Each number is 500 + 50 x the weight over the matrix's rms, rounded and kept within 0 to 999. Layers, rows and columns count from 0. Numbers have three digits each.

# down: layer 3 MLP down (transposed), 1280x320, rms 0.0977, rows 876-957, columns 240-319
# up: layer 3 MLP up, 1280x320, rms 0.0962, rows 877-957, columns 240-319
down876:456527464499420438529491529512445441526525419425549555458551538512610466446508489472478486429465530548537515476503524492565488563517430547555576516511494496506419567574473502560499449453410506484514469561511466472512527466526574483373455527
up877:506455512476533467460504451568465456493572507460476447473501478496442431527455495592581568481429560431530531506516485481476470422557445435416555544463437471526570483547486504529493471547474415510515547467539421498493487586480477484564545542
down877:538475492506535440574472511580447537558568570451538510392513530479553491515555417577519527561548437467447431420452513561573446438432421534537436530568560449445398568547604514491531481528534479505592452630543504493558488394500537500426483493
up878:547479557450481568358439531496534405518422559491437615493565528567561474527502451466484561497538517486447487553467416416473387511541505505538398520453459495604515404485431537526640512540453529476424515433507504514475561414502490416457517511
down878:504482511479499531510454469570488542461482517422540501513483446448478474529541406521546490470501531478460453373605481450487447561514582502523426504477503518464516472483513461547483484518571524412442462465476561514524460532520442477514437572
up879:453483531496517533511454498415552465562515500479488359487466511527520457490530525455486441519508478557509542498545557501433599428552580499518413511444543510414554582471510475534439555548507468574467476526495552468554516443524458491440473560
down879:481510419538536486496535492505476479579506450512499541434447545411557527510491503497520483471508455456512504433386457450521507526432475530464518471544443569495526546509352509462546409470482493504458555449528454534581454561540560539574458536
up880:528408540534506391476473550511466412493466439521458563556471411447508475476533411552474472496506469466512406477477532583465529430451471604498544604422518554456448492487488527482527452560473469544507526493465525513576499581537436432443494482
down880:533459469459506408549559492582468480537443530435512513529494548499472463496500559475509460482588476469474553495502617475510480469532504427497506504427444582489525532442478582566443439523467452436498528530539508524609577477497484493537516546
up881:532460422581468554484576437532510501465554564417582462458473530489604536519511486572495492480545452525535469479490438426500526471506492520457478493502444438536555478357554513443575446539388513475437594512532436547456496468540524514467494493
down881:501483455463491516491419545468501547587472544541585489390534602515456460487438538469486412552472600583467554519542444406559446514492564386441479381491501469464446371483478557513543460394513558499578470418442587432434468421477475564481540544
up882:448499601519413515489410523498500509485512501492451456448518496531495492475505457471545459479540576484529505496476510513498433467463436581443487501438544482491511493475533491534543458511559606476503414562530528458476499477451501564592483515
down882:438397483575506537454489507460472560559564524543567530459531512458491512495553535446545485470512556470572429479517508593441482465545506543459510498502517532538504522394499532526544519447457521458503450570517551437491525547503583484481487449
up883:540474538462499452456484612532424451405508587521574557540500453605425477453405489491456484608460503542497542511514405494522528421425491489547520570578582495624505525506375571475448533474567528519425479483431578531378499513512472432503590437
down883:546545469500480579539505555492508547463540454448547455482574476417411487549459482520395490450535583440426515423454465554503549463505533554526534445523469445464487501516451502498491500465590499515540628485506563520550522517396536573459534476
up884:438577618403497389474477559406535451466509494406493522444500507463536585514442438475494533563438586480522486529483527543509471483504454549506485475426469458519576519473482511429551540419536497555555469506487432548439416532552490490478491531
down884:477545444534507560476555467550575523607528527477412512577540505534499433504605555523565454451606539543465441591488528405470536464467414507441505415509475486482608475564516564478551512508490495497530505471467547561540508498580514551533451438
up885:454557418488553459479441422499447518582532482549498548418458547422495583529584545496438517467520471577450489491570489436513502538460527594586421376621499528481446557504594437423494443480428541441521481464501565547521505485502461486559445531
down885:515510500549519521609500478535493398495544508481539534493508489476534465489481515502512421539462490600526503499504503581459578435552438405388528615533407503516507440486532535448550412497485419442510519557489434485539535528477524482586455465
up886:423452447503516487503519451524481505410461501511502534502540510524533511570483558499492557442546408519506519618517448455535520548453514553563523517553484535432544426529455509405534452488438539465460541507547527553483522536399497411522429418
down886:467436490516446534546479536558587511547548518449494506423461492410605492444581484578513441558516516499472541515549524475481375567508553466546431552519534518497527525457539530529468496479550548488490436498536541421568480574536537555519422518
up887:526500533488501542439551482435486448429386374541479579495494529472481494513420497472537474557447495534436481486543515519448516589549508523404508531515504406523391547536445516472436512485503439473517537539537495466497471422454485463428547455
down887:469540465462467455518508517480509539473590517437477522449597575507556537476571527461452500461571594493524517515490476486520469479538484467557523491516467508483517476517506514477562474502504568575508498458579574458508513586481464599601530568
up888:512511535472490518477503420525446525472488495533534460530500471513557481417393571438477460511468536448487498519481544478456465510466481494387497424525365510435535474532620525426488536446471456436452461664441565412544490565458531573543585494
down888:400572517514506477596466515461566582474588465518540480394485599553499555513561469507506505444560451496515475487553449473533556488506473568540402582436608518467474439524526521494515589502525535462474465513491430502434495563512483516407497519
up889:566507548369592466433559418582490468581468561481437605545489507489593445524408572374490509542444492555418485470543508487401440562548445459541479459580404535600484525499448459440507490505443517478567565455516439495441464414441449451557490578
down889:489467466486505564425503503530400552433485453573489433568527463488464526376539484587531457537460545533577473518503568515422420488550478546477511498471430493372480428544612491591502528523473481479501500404507572582486368551492545454482514552
up890:575526531489473481549529515620462500601430571568517572458583479409513500473524508521541584511552490649538556568626541501407513434467448469458543486395401509488570511505454454520434415612558495490486498463482450599539548520508477561405506544
down890:565484547435420465487475494508511365572509596542440510445507521530480469535564460422555473525505445608563490532511489493443451366499474522480460496465497543509393447532593520489530375469532512552476494525532476493455496450461540430380580441
up891:527448593431472470463444532550437440481400483381480465555456465564458483576493462459406531471451558497421542489446468461454504443478579452385490475530516502478538516450413428462514588486438476529482497528600585601401492528584598503481488480
down891:511542374401527477489468374476456553518416540455421480400467511503519496540475524475409565409588542648422534475698498503458544498494509450461534446450555522450432496471415567540539510516477542481491507527507619420444499539464476523385543536
up892:449510452541584454572489465490535555507412508592548499411485539458494492462462500561464508537533534452510549470528498491574566587557556587468520452475557540502429471524447550452470500538498484461493484526451428559410473480464483380520419624
down892:485536475566526542495513462456529445571530491514493525526545516580476487515509420458485398395451462567494355532522427436553445490469490524497478516494480502517531535526462466517466533498509371496472480485530531470524514484416536544444438463
up893:509603484585495516505480568503419551452485430556495518465480457467586518479363497484467552545550529526585452523473475512526541527536497571576437520588409526576577513445463475477470463447467565473514509523462451610486557399573533503579476445
down893:509450572361476524587481510522587467443522503497497512526490496423515441580585479495527497539504487527528473547472551546460471435518408450439616511438543540470436489523548466501415503420600440546499544417507504487483538547400525492454555500
up894:495509544608499506475539419493507455549521539528585431442633532518530480486542521495604609579521467520576579542536490506466470542558527508494463583427493465495552552578525499512613490581449418509483505489559455535494400530487493531493481475
down894:578493431506562537456501495542535555496586508534506509499512506418459443412509505423568330445491494533371437415432479567470420601508499513577556419575451480483476540499593458441510513459460472502520566488383500519480514477545481538589508465
up895:525488480468428456482570547552553505479504524515460454462503527525500567552507514534486480532518388562562529521454493525495483474502460563508588516441517452461437538587476483472481504509457447570466544441575510492438458425498515468506481501
down895:546523524509500404524499528565487556497458580590560591442460391515486526511515493485477547533525531501513575531502464463577519513457507468474555432516432448482474523450528465502500507530527518504562508441478435485539573413483458502509513496
up896:534520545435536504576539484512516530549484526490472507430630511475532588463485510449529409581466376564413460572538454513413458506466469583625581485459504376554528656427589508445584434432555424456553511428453452519553468508519488478530496441
down896:416467467524478544466440502397488479498546444513652529468458516526541444567537488496447595465460531428535532380454472502471490448508509491366463472525411554572341444519412511478531538511402627489504462553499535533486507445505555503443465507
up897:440417451489489544545559526487465529465565564483450514375496544534468557544454523424528407535534575539443547482503329567442502488506503466424457510510408539459494475518450503535447473532396574531448478537524490547530520452513556494498484586
down897:530426516532487448587502503562570495576510458485482514622488521522462489553436517524570473518497451471522599485572598502620428527472499531505592451513565515439456466494569501423496375482536418455562517566498557484413470500531409403488583441
up898:449458479465549517427436509455404474548446414545440528518478500516599506464505548574507567583481483558481527416471561441569396510462462424584489501418509487521556492455468440475502519477531496469472545441501497459482542517468540486433511523
down898:501540423596389489570523553522532512494545522523460457568562470531504440552530459481482578576448535504463480496555468422491486438489527462501504497406434469448553476440460555484474460494521540577561454564501554439535551495483501494462561517
up899:451537488479489475493457487406429497515571396506628515432436645486488414491537423473454490485490490486490514462573578459435593560442529502498454536406557503517514487557486470567519527553584443587536485654489428512511499351509428412494442435
down899:570513415538550518545463521560522498490472467517469609462480435488445504439419510494441482513660510471554506623462522517493522496403459474491439495449465496549509474565480516424527531472582443530532472577504446488444484486548522487536507530
up900:387450411561457442394407574401469619524547496506473558497495534446415462631570515492546462443544393498514544536569574565547425480450357559480532574569469477587478442537395488499446577528486481417444504478544492476430475437480520576609512480
down900:485448437516511444484521487544501501507511474516477533525496500378523474517454343473583514460463465427470526482504479505530491463438500416647551490521432504649532551643447456446464538470528485453487578439431475500485593481485493497536606461
up901:526470484522463620439445486473470450547554455550494532535502535488619540509475539545479479574474428437534429456519557497498487519433573468561524517488495484545515445517509569432524492616496501516436518545595447542522478609530539420457546540
down901:497468448444501392488477494482535487525535490530468506497478441442417547480475569554492560532442426466574519462561544509499501459481461460526459487542542484434469608466535564500515485568519548493587486546480535497591606484467468498522437585
up902:485579507513448479501582565485582425519535620472608483549527501530495566485452427505472497436424438488509492451459505402528498502505510532415416544510459534508464434508436489464493479569560478456459524496512527495500518409444442563454475504
down902:540485449609471427543505466553389525425535514458540479525494565452510470397457546503367495466527535494463534471478579545567531500475527487489468554430480515531442392473432526506482551398509595402492512473470510467481543554415437482419513568
up903:589481533507458488545551535494524498457504540552508560489424456541521427539387500457427473444414458411545464512547528503482579476495521471436484622415425488453559529529367540429477566392528499439476422473496527556543460579546544530553428521
down903:495499503561497352512450425524497504487426484490468578441457532511532483503634521405511532526441483405551569469466451579566518562441534417511477460581512425515443451441543495480441587503471553503492456570501518459568419529464472513458538602
up904:415462575478612556460541510512503481499546582574571408479461397518532563440582560477470491507485462494559516475497509588437527520518500490476495412524514472517467433511501530600560539512445434472401545586467558492573460547481478458442535498
down904:483535478425514419503569485459494565471455515463470458577484490499456509527426557458501559528525498557409486547488444549349528424548518487518506553472527424385483499471559488505557597564488366512415474524576629562517500523473447528572545481
up905:531505560431484536416457464562444506514475436516484530526573458521577476496445534448488528546491560432400477506490380519446508437494450497443503546514580489412519520490498469417380499496465553454513482481511623550545471592488526599522518536
down905:546566503476495437607470537475486536516526493496494533387530519391429494472580499547476488553461434551476540503526535508578516547432533465549467496433412568565580547517494526428553510500475449499513526607468428539503547555538443543458494509
up906:488535562548460456537494449417531556468489445479546496566508428419463403460472478555391466603510523486506472476570589478530457491429417590509484542468492415572542475479549505538544563515526509548495477478454471605606550553490612513580499499
down906:493535518473410463484478552578448553468437582497580590505424509481461580555526429540542489447533622365499476473504536468522443523451510442469455532510476494480516562575496552527593433408519476549485432485452487527519580511447524576477486544
up907:472454473462436425513539572406467532428475482533432539547449545497355569406517579511565508457402522512405534561549526517483489508468508529519466510490429526513380548487505496455511529569458463424545457436486508585529667516498425526567610502
down907:463454506522591522510369487470502418503507497447539423567465427580507425514510517497564458611488510515474520522486549495433492590429449488511525469588551540488499437472453511470475422555531459517513402465431552514489422569435450541558534502
up908:553479547445478509432530451519519574528467437472516466454524477454517464547451446437477613495527477507510473519523506547565529472437516500530488483527551515454463464550421561471462443488530441494515554476542544515470501498569483458521429584
down908:471467563506521461450495486472451546535492471401516416540392527439505501574412509582542499492547490509405530536560586531476479484487480482536594487537594447516542448482525483489412503543575528544526608477540552530539474479542524484473457484
up909:492521542512458540429551523466405498544540533506552497534480497527453521471476515450446560512462517446533552585460444548476559512474565523413434535482525546468527525509428506456572504509456510459517506527475508547499509472484431409499471509
down909:482518564470588513476444491540499515459439520433456534448512564509457530522501548483533485525485486529431505493511498509494417506491521550571492514574532471581456465499478596410439537479468487541559526560507458527538462521498514515476479515
up910:513538433476515420523456473405505458445450565543481550573551519516539544532520479569562594544500539573502575539492500495452409438448454552490482519517477491512551591561538443460515509467577406401440447563591595511482449501441504469418521502
down910:533496575549514494461568459614546393535440466433540529474600502450448521538570516462482454467597496517511536545459510518560481557587523412549494445472573476500534542538559545428488438516489411525595485475476472490506490522461529503586553541
up911:525435495475518577545465541534475516462416444496522485552501437487459500473405447426590475535557532452555389487531496457497546502467488536534567504543456507541552492590548533488421459456560428511522515497521505499515508557470451540537570466
down911:478463539484440472554481512457456515522585531583501479554552565463525524447575538392451497523554415501517528497438446475481526473558556563529463509565581534524441540474418459515518557581491502524441537543490505569515464509477497585587511497
up912:528496558510553453498555475541554554532503455518501507472567470581539472561495537491454493454390547429527496477531480518473445486527503516472479470484547449506522554454442475641440524479522476515413466474448499553486496587549523520508522423
down912:599439597474536460456589518494509525460528581549520406528559468584612413453509495468417534493445440489487489539455461558444504530497447574529458523498479510521487466457455465490444463426414581482459585563556488497472559505532579507548483466
up913:437435582471516538451503497525532557493522430515516515526521480497572471484546477503536562523529475439486424603496451540527463460494532490515497593475552547456499473589443565494539448526540476573572479516550513517503539491502579473503500512
down913:493513549500515574534530458533528548445439416560464484524525456500516432485436506550472491579501523455463530545426543543398420461584503536458438441567549489558462551427503515506476505625509476530567492447562432450536417502506534544443560473
up914:458480587468465574503505381534520518510508475530485464569525507530474462519527581463561549513561535483492523459421521458468495468492523515449478437496458418636512541463607478565376484543598483446467449460489429525397585466604562426461489560
down914:457560449441444455504607564458423468520514549488487566567494507445469615536460529469518477432528440493468460417520407421545583476511523501469447575520537491545557537435480548473463500413468578508551535489484477489577529433528454553556479466
up915:482465482458536554497502442516490559534522523531466562513522424551513539479427453470437517499532484492446521537415472434464541529492497605485509557508546442435601597553587535530529498429543439564408504464542643490564514479470468531567448562
down915:494474480510526499480468466532448479528564587415469472536500484493508545578460479445525561494568468556548483496558463474435538531521544541512376529674475549537506470534484474376496511622546575452521521490504475489519507434493582495545599469
up916:544416527550513453482546480542594512447520477481437568492485582480502566538445449466534457501553407481417575574511582473459478572453535540520515514583522492466440599599461513513512425478519483547440508495499432537549495544463496506555547512
down916:562509487439540489571435520435638537531508380432479578492462479402435432571626503517537422567495519445509498526539496514618516411525460539488431489520598526453438477523456491500495559491561490534598517449478512501564582450498485448551414449
up917:513514422499544373521505524549602588519434555568491543496556485577546627482479505485501429518455588571509442445399532510571471475490475490507531559436480553544462472433420578533467576421501465508504519614486529516490501494547474494465509523
down917:573456579523491558593569520465530500491508497523419475513493561499592467507420422514522557496486560463432476498531522452465576490491541453560463459507466511566439560507465437485441513477423457574481450536546444535489523443475592480529490485
up918:532542460527453445442541543503540483529509589502493488533580533459439518509406598524431591485511473623485453573524499485453510520522411556537495533440457468514519478504470542458387490474585425555517466475574446523487479540434584465443534514
down918:425417607530556531547541457467539408443536588495534482552481522484518498570478497490492452508507407384537494576453505473454545537479445415533434542475496487484477521488581586434550454519620548497445536449487536487537424476508589574416550589
up919:460535584475495444484462503392623459491397452444450530505381562573586482497538436464540480564435477486555455473530538484487416460463530576588467531524456451491468558448626505525448474500385570533452445431506449443546359379523499511469553436
down919:494524416501473508413514518593335477565497517466514526458510467370514507507453503538437452465518445475461607475484459511539498537520499444501496506494538500535533502551491523463455573438564433449518531510488508538496526549459543432536504561
up920:418512485495492392393452526484568447486528569494500475457516590560457578465474537506520507478431460626468525502480455479489524409469506503454599409536434471532518522490581476546470524435540442475583561497427562500441574399579412454578518461
down920:464550416486470525433541562439513499513570495528466492570534523596455596471413458538466659471524536536453457466571494536357509466456509506371550531559478492503489470538531486585544479510439518493580439511533541457592525410426520590541472385
up921:442484449528455516412461518435479508496494482454546494499545468516500555503554526583461532507447462561433455503515506559445531487515457523573467418461495575519492511512509525353463473505432452472536499509416517530453561512465469632493539526
down921:563444485524490514487511586471456528509512610642463442581507520497412451495458553441460544503575442546586506568552535443377464455464491511538502534509594544491423484476472408441415611504535501440417482469465574471375552532450525478445379544
up922:515421537508421521498479548493487489514476507502456485483529530512582443523484471487489568504472585491424506579490463509542470550483509450440481414504566483403524503457509408540490480480537566529466557455521597495474478503604503475519576517
down922:504534496433575517496415450529537486499461518488465585504486474497464542541495553473521567536515461460484452464485560516483483458529537524531497452487444511609473561565511569494508461438460506496478422595529482490584521445457493532498474437
up923:536524476461404432468519542550554531490536496536557479551613450516518511512424462499482456577507480520482476583510462611500465491491508474431481596610478532609514480523535516437540479522500543494502462532528561499497501531516549460476508547
down923:545476565520524505576454492517475475513470487450439425545471508551556538498481511444441538571528471424529595511450599529594607605467493518455562445535472497506558462465500455433540570422579491459482503537486546481522591582492516500542513497
up924:583458455454530517558577493584509478463439469534523533428581518551477460480522457588500565484573540409550515583492512601420486446555491518419591574494438523566556552560580527525550440492456400376493480434495451533518492487440564445487393539
down924:469539559567574469529566495459429420452509523540440554513569531542582384479428492478553526447540585448620489525596593474555534515627361517394541479479560476504576459466520545471566385504434510555484444534521471550425395425471455594525459483
up925:587483481497539418503481539539555509571518501522509605544568523513405524520524495354437553534513562548454471491509527458477560474573509516467501503580551412482502540535488443398485395467501588527581557464530553527447445532510440496464504467
down925:523494436492520391507603507616566556467473455403482562487471514498482423470508561579454416623568523501521534617527419444442584484413461493516474552426549457468435492441421643530493520480530415451559474486527640438458542452634486384468523529
up926:441455511573554531535490400533442525451489486460503484507434524443480431585477528512472584529506548495502529568552601458433522463548472440492517564483444495510404511442526446535378511524517533454586427478554528538439484524516393480581563434
down926:533548493518607514588474472515504436447473468567550597481530477555561525377491550541602482582562559451529570460545483558458581511537439437429466477566497525481483454615476446498525488516479507492570514479559414477524500500472508529503469532
up927:613543486500455489502500515525455523484489427476535539461479543546541480554532541435442495500454485505413479501531569524562503466543422591549489507455528517535549519417595555463531525501487437549530511473505483476552503432528500497496411566
down927:485457481563459559569419494421511467478505491527513453564378495442458485492539486482530462448444507550459444482489486476539497525557500543431440502397477571522516502444552508590500598518504567523490472604582540551517476534483550513520450460
up928:562542492528487337439515498503464480520492513525469452498359495492523536445515448505504551547506484465510462407538585441590477516569534598571538481484482525450485441520564512510425517452495470486433550542463494485550470427530549541499476500
down928:542515514415534480488515476547546389563552529399500546487438498466538464514440460421468546389500415492499491554507549467514507482529535498526486631549512560601426614505539525433389497512439472486468521503463374452518523474561500582526512385
up929:495453541478534464567500446524534596481449411500450466384375487511517479503409534546491613518481529621488467523490485544409561483512408515510533498558515502446431446499419559500565533426503460456499515537465414532549607505471419509464519537
down929:506453402480425452486552512515492503543515470502557397598596571534438562492544513465443454540424529549513553514518491422571474440508552587580579527466366559486515488477489464424466564576566464445450496413550446489404580434520585465466457499
up930:494539485454405506433516480511407411549543473474501588467489492462562517525412534477531472528519489480534471466459558491511503495552543545523503487556577488444509583429489548492579531477443507507464481501469414467475440413579620565601503531
down930:561460515498555565576570581553548574406417515471589432514514503519476537414525500540440471469525473485507509543488517454451494561474498513485573593462480475513495389510529480518476476540466354487566502553453511492428515471414496462443499485
up931:526555552506488438569457507527443550417441403559565524360537512434387584452593510453490522548408475682540526560532481554504530508540492579483515495441520480495391478462503486506529488510584454450472500514457387542547465494508477554507413523
down931:454467459506537477437485472497494500546511569569459444476533566516506493530481454512514504542451596477424574619529454546590486473536520504482521582510474472492573426572518409397497526454507424554546447416541511509483541598484524458515469442
up932:457496486442486454548425499480493467519527549502438439396418437570558533524504478494474497525508447532412618549531491482514517464520433476544524523514500511533499485465500483518437531453547403494479416481524586558504452422510527475643484510
down932:501552506474501572485589474514518498524475556428538508508467506409492516556526444464479575460590480514571495496435461527587563632479533524580486432445530476520579516530485595542536451537509551555471488484512442413422509510516507471484562424
up933:528572431437502549570590406496466467485616482505475465504425445473446574540600485481487475380495560521581485521517462495456510527478490537477466562471483540460542591353494555496470481556476541508530544554497499535521496513489484485503526592
down933:573512410493580576468467567478513390473563491517493504520551525541511505533559453489424494557537397539517546461487475485575537405517564544489430484536518517459404539482480479562530476466528378550489498546477532543495522532555515498508445508
up934:470542551473478508491514508553468480499487479527505450547471567498536527564506444537439508512470511457508463491505470450497478515507532508485500548555465492466502505527490456475483492515487448474514461529532547449518523565496471496471503442
down934:528451470504509490545484571498516541483572508463505450560477541531434524415504473526545478506487491502504543460427494486502475517406500523484519527499493544560446489486543490500441487460509523492455496475476517540514487498457513521475586558
up935:424427528577428440439502432567483460585539463512504442573418565480535446548448484468549492490516467484572519629540547516467469475570648495467521490551468438417501528462476544507510528516613402482580536462522450441571541480544472479503409504
down935:435465497460501392478549475499510499450433579524535521523553515429535465500512501465508446499478442525527563506532506541472535567558450479504439549544493570490559535467532430466444484513526478486519517530501534560550546527529520541529609503
up936:476582466510517480491503489448357476586510515402499538482526471599567429596429535545507374441432603517442424500479421477517562555464551425473525465630558475556569512534410538505475637490560514559532564492539481459412459447522471454538495523
down936:488512529531454498548425509579534474532483502489484474410548506449429459526485512534506488538590531495510488485502528590487557496551537480504550551536510476482490504464557587518575471493444596450417501481519473442569509503518456607605496618
up937:537536496506515500495502491570486514539452495448448481543571493424551479525502587435531422550578428462462459499509476476432458538491525567432515580543534450572535452563518429403435485538453545470525490450468482502490489543536508512587515450
down937:587520426490526555509508489491565386554528533479482438518550448531482490503458414412475535490557510465558535440530500546387495442479598566487428460501425410550470508489529482500458574485527444491508495487437361558536449483481471496512519438
up938:503484473511450472488541464467473555481466426522517517476508511530506553485511573610519414523482459561561465487544503532472541509461571499535530551476490544486482445503540454477510435440471542509519538461363542409463477511468472525566421547
down938:590565544516524586474458525491540391492463469464476528548528484467512503534502446458591420527549533531493485532524546525588371508467552479571519457530511542454468501492521504563476526528524522414520565546484536467485553658505482467473535507
up939:605533506458462421501500456511538524545456464448506357416467531498600495455593581539437449477511566485512436551466523389578497511519493488508420441505472465513563498524442456564459475464448507463478504413606522484532424513392489481590486469
down939:522519579511472536459478441498524475458557455533426424471516543536506561470526460513547560504443479551497452482566435611417508461505479487515555422477460575583458523569533493518494482476512481496531421449631480539548538453505520518551469488
up940:486509528451478437509522396385484579546500495500594510452490466464450429464525482550481454489538517487493444447582554464431538462483473504495554539531489399493487513425434444443557507482604430492563554474511538505544502551485513502503489510
down940:514478593487416409512538459477438466500517455465534466452457517478536543473544487548474512484458535509470502517486571536472503592522520488497614501480561451531516547491513443543522493402541501492528572635511433539465490546453543525522555541
up941:408477485419469529505426444483480482479571447527519481542544499430554422388558458520507437558414513505487474560571417399425552465531465512528511454558434535544464515485450442500445478535439485488530541489549524468514532419504485473481532512
down941:468455451490415468524543564395439390423471428578512501530509508557462397464596549572559457495484454404509420553516479456395494483426488556532512427479527481530466530509499491472459487624418488459601522546458548473519551511529576489500591451
up942:450450510458474439421582522458456576576516464513528481473502414433527457519507498570478582439579414512542449518455673563513631454554476524520552582417492518461536511498481598465448472479459527489546457456606423446498559548408526613583574493
down942:443523515449521537446505478425458541534512523601530575438561460509462461438512502572436579505474551571495488508448497439531531462540466467451430424538572546532500560575495487455508451612473517468523513450561608421448587431560491507563413524
up943:563537531518539437563432468479497525517463494561467518483500494546373512523519421473472537478543502543547536565494483504547656470513459486580432521548576620503485360485449498507508521598519591468503507540529501467591477538506430407569458563
down943:566436560480446344536510520455389664563491461553516466409547467549484621376522532463464492370442500511461386473463431469493545519576451418593456547536465510446519475510537529396461558455516547554520468515521475461412512527530458460631459556
up944:490520530461457426622546582562457578438580476513508554596522630498509587564492473432483491503548567472508376494527465530470521460499482466564468447665499494585491476484514613462471570469541475482581444476564504507419532543475510578531590479
down944:352574492440523499556468605510494553531480536477524526489458573449517434449444460496514548523475637444520434434411474522483505535420460529449482445458424569528533497520546506599478488460555521447524567491539608540523428399435465513400546632
up945:481478488483568485541526534512487412476498567431499510448598492529499511577440532553535491510545477456504487472552520499408433509490525516518558536454447470428511540505471383468446516495526543446440432588553479521482556484523493390633501510
down945:580525482447496500484464497448500442465492470552478503528509489505492468480513480553381462519461453592593476554463428457465564449578430527491499558501522545424430512509513503510529462463444557575518502502468630585500484472517523573475488438
up946:569470576434478560454518507484480523470528580501462564443504564548592499524578504563470591537578542465444406543577519555538440471502468535502500550514546517483616522435565547544546551468429536627493479515525511516415630453576568509531630551
down946:540537532492434508446490492516468530508462497440497600487452504536498559463492507506440589653509520543467458444521445496519544468485401635507491480527492475498491467447538509571476554443537535504545405488636544519473590539512572545584419499
up947:504477554461518471485543508500560483507499508492517504547494452515536570472444461569475523448458414508503482356486543526576489588407526527478540533541563476435505401476472445464569523582533477445510494514589488457490552508505465423577498552
down947:481465463504505510555448526487469524396533584490454482479519458505500445502502540570405460521508431459545521512458523488517456423497517477485417502409515555554424576528433588493500486468408462454500451502454574503472433452473486482525456489
up948:501508527488530542558473413462474510550428468513538529458436512559562501484605527487491426484503470480583506477531521516490556501462580483486455527462500494516587440512523515578493475480543507457485455541497543514519428478498455548504577543
down948:477513515483527418509528483553514580475580512475586515483523516507513486515479484441551516520490522443452540568510545523470546606458567556446498581520424426511602394455454461616505367381539537554494448537597548547446507476522493422467487552
up949:597455501474464499470486470597576483519517423502552551475557503527487591541450497464524449474576535478323514555496543404516470502507548464541480480453490467554532471565391388472503445434451355513491617380486461457487566438531568574542469486
down949:534481527523501426542458532462477408446439476425555535530474457505528425500540532483495411558487498488510484492427471612583523496464512445581448541546499443434471522470501521517464519572473582490492351553524507446570488513525448442522536573
up950:512492520478489536546436518490464545545475501500565450496466588496517478532528537466437581531485480484487476468452452506563504501492563505479572522490654566566502496503406442456442505517465604488546486524503484523429523466531463563515549563
down950:606540525577524512504507481489518469450631508427454519456541490494492565443567449552493397457565468526544488536492565493477587525465498558478543514482382437462526541385557527529468443468460523486477412388533434521448481510478550490493411470
up951:508507581463495522438505589579582511536499493522478502568438443429453445603545402476453524456468503513529522529454519492462503505506487575404589592461550503591489487515500538488506409517504477365485520469477475471443423543526480496541502430
down951:504540448515618501515580464533409421424493496485531521446529562621547491477533524578526399502573472454459473563481482495512520510453482494567476454542462484489396474516455486504502538515457449466551461593474491419481506465526548481463455547
up952:483472471485475443529451448521522530549535507501521428569519446523471472569539551369540502523528511458504466464481493497548410511464433500439574643492465519448576468406440457455500479479482514441482479449501567425569514505503470497493492495
down952:555431470462528562472525455436519502488507523506547482460561484551446470523548412505500492514541523567493530580543447490524519494551524500474383498489500503545474499552507525567387420573515458510482471526524559534496543512591466426391488390
up953:521555527478563511430569451425448439500541498453455497510468477575559510486488497520558492471471507494447556531486493533611530535529550472559360526498535567558533470517496452448464546490496525505472426601461500480515467429481452460489424542
down953:542626536475439496542471509517476584532392457408585456538521485460439444555484569480537507536541466495477496524496510542532510550452477501456503475459492511574390485489437513450539512466502459515510507483418580511534493510457444450489585496
up954:558480425428484487507529480552576486414425514434533519499473499470513570468416569534469456551485467556509552466495481541566590440455469533510462592499451594379453499550499583496423490430514537446539525438460501438510422482460503495537461520
down954:465571550469499490481461509479566566532473473442498617505462507436524506438536485471590514486564486515481592493524581464479380512471455490440542410523567486546565415416543440496468477562470562449502530495466443474526467497502498452494469399
up955:619564556402503524544484594505475502499665538479399647555399579469485539469475513424408460507495550422425417544439453586359544402464421454562540514593482435511551525556511451422541442417423574537413469541494370499423412530384569462555492424
down955:644492556441556488522501517436544544477610582561492513494532543465455500485530474512562439488567470503419453360449447491486634531482475466571450584550552429521424593425476448480466353485539489387507390476496413613528433352580669443496502490
up956:502507516511506528485467498498448478478480506430491560474447472446514453515456542449424530595505457537531527615498455544507485422436467432520449559501498503459591441471404504485542447485428519496407559468522521542485546512516439477482516482
down956:463490589528531523507502509393462497501551495482407454462409480447589467489461418541520444441491572510517475496555507458520431461481485509445542554487562487497505502510446460470485511536532478482503401492534530550524494474455548594558496475
up957:489562513443460378545492507513457523463542541456514495420486551330546501461457598407549518500383565551455527514524499337589482511565542562599550461618453517580502459475449463547498406461391536395464518503528504555597480519432522402394575414
down957:589578437521478426585520516581399586479455460398540530435556518441615446463410450377522548510500413507445550626480404398588589592433576490627529417559526540639496578393528425499606405482505545566522464618544578463394552529479546399417503453